{"n_kv_head": 4, "vocab_size": 512, "norm": "rmsnorm", "positions": "rope", "attn_scale": 0.129, "bias": "none", "tie_embeddings": "early", "extras": ["some layers without positions", "some layers without attention", "paired heads", "shifted keys", "gated attention", "attention sinks"], "lr": 0.00258, "decay_shape": "linear", "final_lr_fraction": 0.05, "doc_mask": true}
Each number is 50 + 10 x the weight over the matrix's rms, rounded and kept within 0 to 99. Layers, rows and columns count from 0.

# k: layer 3 attention key, 256x256, rms 0.131, rows 62-63, columns 0-255
# q: layer 3 attention query, 256x256, rms 0.141, rows 63, columns 0-255
# v: layer 3 attention value, 256x256, rms 0.148, rows 0-4, columns 0-255
# o: layer 3 attention output (transposed), 256x256, rms 0.132, rows 0-3, columns 0-255
k62:35 47 62 70 59 69 60 55 60 46 44 38 56 47 48 66 44 41 43 40 43 53 50 26 45 48 46 57 43 49 47 64 37 40 49 52 35 35 44 58 60 40 41 44 42 33 31 65 59 40 46 58 52 38 52 57 45 38 51 47 56 50 45 54 44 54 53 55 57 31 35 41 47 56 53 51 43 61 54 42 54 44 50 45 53 39 53 57 62 53 38 44 52 41 42 59 46 52 56 34 34 51 35 41 50 59 55 37 50 51 45 44 63 38 71 41 56 51 56 60 42 43 40 70 39 60 30 30 53 45 33 54 57 49 59 63 44 43 67 54 46 52 46 39 61 51 34 48 64 39 58 53 42 50 48 29 56 54 39 49 44 59 60 52 46 49 54 56 43 43 51 51 48 59 57 53 52 53 47 53 73 61 65 52 31 50 66 46 47 42 53 48 46 41 57 42 50 51 39 51 46 49 39 42 65 47 43 58 46 34 46 52 64 55 53 47 53 54 57 41 56 55 43 31 59 53 51 44 61 47 46 52 48 52 30 50 57 46 74 48 53 56 52 59 55 41 49 54 62 67 45 52 61 39 62 36
q63:48 32 57 55 55 55 58 35 49 58 50 45 59 23 72 46 50 50 55 59 57 32 81 29 59 31 46 52 53 53 58 63 39 48 29 40 35 53 78 54 46 48 40 68 62 49 54 52 52 39 57 51 51 47 48 53 48 46 34 45 44 54 31 61 55 50 57 53 41 51 29 48 56 47 49 60 36 54 46 39 48 56 52 27 24 42 44 52 55 66 51 47 53 52 43 57 57 43 50 49 66 67 49 58 47 54 62 76 53 47 56 41 44 49 62 56 44 34 61 41 52 49 48 49 45 32 47 62 66 39 49 50 44 38 44 49 36 76 61 31 57 43 61 46 62 73 40 53 37 51 48 31 39 53 34 45 64 44 52 45 43 74 39 46 55 63 53 59 52 45 47 36 43 38 53 69 49 42 52 44 54 43 52 65 63 46 52 50 41 41 57 55 30 43 55 43 45 54 48 44 53 42 64 63 51 49 57 55 60 57 39 57 41 49 40 51 53 50 56 30 53 47 51 55 40 62 60 45 67 35 37 64 57 61 46 39 46 42 45 67 57 57 31 40 55 42 55 62 51 53 46 60 53 64 40 46
k63:59 45 63 42 65 51 52 53 66 61 38 59 42 40 61 79 44 72 49 51 56 37 37 47 48 54 47 46 33 59 61 45 72 60 54 49 51 57 35 48 41 52 56 41 43 59 49 57 50 64 54 53 42 68 54 57 55 46 55 56 42 42 49 53 57 50 47 57 48 52 41 56 51 45 48 48 62 41 33 63 70 47 62 35 44 54 53 48 46 58 59 55 61 40 49 63 49 41 52 66 43 60 39 58 44 59 39 53 48 59 45 66 47 33 54 83 44 48 50 49 48 38 63 57 37 55 65 49 48 27 62 57 35 53 46 34 61 36 25 33 70 54 58 55 36 60 54 36 41 58 54 42 34 57 37 34 35 57 35 37 65 46 43 51 44 55 34 55 55 50 46 61 47 56 28 53 35 38 33 44 48 54 60 50 12 55 33 33 42 52 52 55 46 52 44 41 53 46 61 55 51 54 49 52 70 45 61 47 58 53 47 34 43 57 47 39 41 37 42 42 28 48 64 49 47 53 43 52 49 53 48 58 53 57 39 51 44 60 38 60 50 47 48 33 54 35 55 48 45 60 53 58 62 46 59 42
v0:43 63 36 55 38 45 54 69 55 53 37 55 66 67 61 48 44 70 61 56 56 52 48 55 36 46 55 40 59 55 61 53 43 66 53 71 53 47 62 44 43 53 55 38 59 50 44 70 41 53 57 36 60 57 45 35 65 45 48 48 55 48 66 54 62 51 65 31 44 64 55 44 55 43 62 46 48 58 57 43 62 44 48 57 43 59 48 43 58 34 47 54 51 63 62 72 28 37 38 38 48 49 67 55 35 49 55 40 42 47 56 54 55 61 49 46 59 35 73 65 61 47 38 61 55 45 55 72 46 39 39 64 57 26 63 36 34 49 55 59 60 40 28 40 51 38 47 53 62 50 65 42 49 47 57 29 32 45 60 57 50 66 52 48 59 69 60 55 57 31 59 59 50 60 53 49 54 54 58 52 68 37 53 48 51 53 42 42 39 68 56 44 53 50 46 60 61 55 44 73 45 53 51 60 40 56 50 46 53 35 50 64 59 37 46 46 43 43 54 49 65 53 36 50 68 59 40 43 51 55 57 51 30 48 52 49 54 63 54 34 53 64 61 61 61 41 41 74 58 35 47 54 40 44 55 50
o0:43 68 55 32 47 54 47 54 69 65 52 55 42 39 49 65 66 35 47 44 46 41 45 51 56 62 50 37 41 46 41 38 54 39 55 62 57 45 36 44 64 47 41 70 56 45 52 60 62 56 49 70 53 47 55 50 47 54 73 30 39 50 53 49 44 37 48 45 55 32 68 54 50 56 46 23 52 57 48 34 55 53 57 60 46 36 50 43 61 59 39 55 61 31 44 41 66 58 55 60 60 59 33 32 65 53 42 38 56 63 36 45 44 56 53 47 60 53 53 55 44 38 78 38 46 52 64 36 59 58 63 52 41 47 35 60 43 49 32 45 39 60 61 55 55 49 52 65 46 39 43 61 38 55 51 47 54 60 60 43 50 43 51 51 52 27 34 41 52 68 60 41 43 40 46 60 52 39 50 50 52 39 30 58 46 54 47 60 62 48 42 54 63 41 46 60 45 30 35 47 52 50 70 59 51 46 57 52 42 53 46 61 67 83 33 54 54 52 48 55 30 45 53 67 47 47 36 64 58 46 41 58 51 43 62 60 56 43 61 62 39 47 27 31 50 70 47 37 34 62 57 55 53 64 57 64
v1:54 52 44 36 38 33 49 39 56 76 40 59 53 46 53 51 64 33 55 52 55 48 42 52 47 46 45 43 68 25 53 56 44 58 46 48 46 47 65 46 60 59 50 49 45 56 77 70 37 54 58 27 49 50 66 33 50 59 40 43 44 45 55 48 56 60 30 40 33 61 34 49 33 43 54 41 57 61 41 53 53 56 29 64 39 47 55 46 54 39 50 78 52 33 58 44 54 60 42 59 34 47 64 60 46 50 38 55 60 49 45 58 32 41 41 54 54 56 42 41 32 38 46 58 56 47 30 58 42 62 55 57 44 53 62 49 63 40 45 45 66 54 65 55 22 53 50 67 70 53 67 48 44 62 61 65 55 45 53 43 58 39 52 34 48 54 49 54 46 43 50 46 59 41 48 47 54 60 45 44 46 77 63 44 51 57 66 67 47 44 72 60 60 40 31 56 52 50 51 54 46 29 38 43 52 60 54 44 59 51 51 52 26 39 46 30 55 49 55 58 47 64 44 55 53 69 57 65 33 67 44 55 33 68 44 54 36 55 55 48 46 59 53 52 41 37 59 43 51 51 54 45 57 41 62 45
o1:53 36 62 43 54 57 65 41 68 27 38 55 50 37 48 42 50 58 29 40 46 47 48 67 50 58 44 48 47 53 44 40 39 39 37 59 38 66 49 53 34 41 41 44 40 62 44 47 74 37 55 64 40 50 50 53 57 38 30 45 47 52 56 55 55 43 64 47 51 47 68 56 63 44 36 46 41 38 57 54 28 43 60 40 52 54 47 63 51 39 40 30 60 65 44 46 49 49 45 50 54 71 45 48 46 49 33 40 42 59 44 43 42 49 37 45 49 58 39 53 53 49 44 31 55 43 54 46 58 54 51 62 48 31 35 41 54 54 43 50 39 66 34 50 68 37 46 56 69 45 40 60 45 45 63 59 40 57 36 56 36 55 33 50 56 43 37 44 28 53 53 51 36 51 57 48 38 61 35 63 43 59 46 62 53 44 51 50 34 64 41 49 24 55 50 32 59 53 51 58 38 37 54 45 39 52 54 35 32 42 38 42 64 67 54 61 32 54 47 53 46 45 52 42 49 47 34 54 63 46 49 49 59 54 47 52 50 56 67 43 47 57 57 49 66 67 68 65 41 55 37 48 42 39 57 34
v2:41 56 47 24 45 54 50 48 35 50 43 46 39 41 40 54 45 53 56 56 37 64 48 36 48 53 63 52 57 51 53 45 55 37 64 55 54 54 49 57 65 39 54 61 42 58 46 30 39 53 52 44 53 79 43 56 58 45 60 56 51 46 51 52 61 69 49 47 41 45 35 41 53 58 30 60 61 54 43 65 64 35 40 43 59 60 47 43 38 44 41 61 49 35 39 46 48 39 44 57 66 66 37 57 54 43 51 44 49 55 43 43 48 53 61 44 56 53 50 30 50 38 43 69 44 43 39 73 54 64 39 65 35 55 52 55 59 33 54 55 48 49 39 45 53 42 48 40 41 52 65 54 41 66 52 38 68 45 26 66 34 39 62 37 56 57 53 67 40 56 50 49 54 55 62 50 59 49 31 54 41 44 35 49 43 51 32 50 56 40 55 48 56 51 38 30 40 48 41 57 34 54 59 51 65 21 39 55 44 65 56 54 65 60 40 66 52 54 42 48 54 51 56 46 60 56 55 58 36 46 62 46 51 51 48 52 55 51 38 56 69 31 51 36 27 51 53 48 34 41 57 41 48 42 35 52
o2:46 40 44 44 59 68 62 43 45 43 52 56 54 58 60 60 48 73 56 54 40 44 63 59 56 46 20 66 48 46 37 67 35 60 33 40 56 26 29 38 59 65 53 47 61 51 33 51 40 45 50 60 40 60 52 47 40 57 50 46 60 53 48 68 37 53 62 46 47 52 50 52 50 54 53 49 55 55 61 39 36 45 56 51 56 37 68 56 48 26 54 57 52 56 55 58 31 32 63 42 56 52 71 48 44 36 48 67 41 42 48 36 52 67 39 58 48 51 60 62 50 60 43 54 54 56 48 40 52 39 40 39 76 43 43 43 33 55 62 44 57 47 48 35 50 47 62 51 59 41 37 50 41 49 54 50 42 72 61 53 38 71 47 39 55 42 51 61 64 41 60 63 29 56 45 46 62 46 60 47 60 53 30 40 52 73 54 54 47 57 38 61 42 48 47 38 53 55 60 42 54 51 62 46 57 62 43 55 59 48 49 43 49 57 62 45 64 51 36 54 31 64 46 59 48 53 51 39 55 76 49 74 40 57 50 40 40 57 50 67 36 72 54 63 73 47 55 46 60 48 47 58 54 55 40 44
v3:66 41 59 42 54 42 35 55 61 60 38 55 34 56 73 52 46 54 59 39 57 59 57 41 40 67 35 33 65 55 43 61 41 44 52 35 65 47 54 27 66 41 63 72 48 53 48 51 46 58 50 52 34 67 48 48 66 44 62 49 48 52 48 45 59 46 59 55 56 67 55 64 42 34 37 41 63 42 39 56 57 51 52 56 56 57 56 48 54 62 53 39 51 62 57 55 35 40 46 30 57 57 46 34 46 42 50 50 55 48 37 58 49 43 53 50 58 50 36 55 70 45 55 48 37 69 61 63 55 55 52 60 30 40 48 41 58 46 54 32 39 50 47 42 63 51 55 49 50 65 51 31 54 53 48 49 48 50 58 55 34 32 44 50 56 50 55 42 60 59 47 44 40 50 45 48 40 63 19 51 42 40 45 42 39 30 54 60 67 51 41 46 57 32 38 61 42 62 61 41 44 52 62 50 59 38 37 40 65 43 39 68 51 65 65 52 41 48 51 41 42 48 47 56 57 69 26 40 52 51 54 50 58 46 20 53 44 61 46 58 41 42 62 48 63 45 53 49 47 54 46 52 65 48 48 60
o3:32 44 48 59 57 50 43 54 46 47 65 53 40 46 57 54 43 51 51 47 38 56 35 64 50 52 37 58 40 57 53 43 70 56 46 59 44 34 45 62 55 52 51 27 49 54 54 76 39 53 38 46 51 54 56 51 38 49 49 53 36 50 56 65 36 67 48 30 55 55 60 45 36 48 72 53 34 64 38 22 42 49 49 49 35 51 53 39 24 25 58 58 59 60 65 34 43 52 55 47 42 58 43 60 57 56 56 45 51 66 40 59 46 58 58 50 44 49 54 54 42 39 36 48 61 64 49 41 42 55 46 36 64 54 45 46 57 54 59 69 46 73 46 40 57 48 48 61 45 42 43 55 40 54 38 52 40 49 55 59 66 39 55 51 37 57 48 46 63 40 61 61 60 50 79 62 56 33 61 55 60 42 64 50 50 48 36 52 59 56 46 43 53 63 71 48 40 39 47 51 53 39 59 55 52 53 50 47 52 47 54 61 43 27 53 65 53 72 50 59 44 48 75 43 63 62 73 42 43 34 51 50 50 47 56 46 55 38 62 47 50 72 52 30 45 51 67 38 62 61 32 39 40 53 63 52
v4:56 52 59 64 45 51 55 52 66 40 53 55 67 56 42 51 60 64 39 49 66 39 59 53 38 53 45 63 43 53 61 46 62 61 37 53 44 39 32 42 52 41 70 50 58 75 67 48 44 46 44 48 52 40 58 40 64 65 47 41 57 68 43 47 47 54 43 47 53 65 51 42 44 52 55 54 62 56 30 35 45 45 45 40 53 37 55 57 56 57 59 50 52 39 53 56 57 46 59 66 44 44 47 74 46 46 49 47 35 43 48 53 48 41 61 46 52 47 57 65 55 57 49 41 58 61 41 29 49 62 58 58 65 48 50 63 60 56 66 37 52 42 52 45 51 48 33 65 44 48 62 57 72 46 62 37 53 48 58 51 42 64 50 41 46 59 74 37 67 63 42 53 65 62 72 51 44 43 61 57 60 47 44 55 52 40 33 49 64 45 47 52 55 54 36 45 67 33 62 45 42 42 50 61 41 45 47 22 51 44 52 45 50 33 52 49 37 66 52 58 43 55 34 37 66 48 57 52 48 42 46 33 53 53 53 41 46 60 40 69 42 35 52 57 45 31 39 60 66 54 41 34 39 36 63 38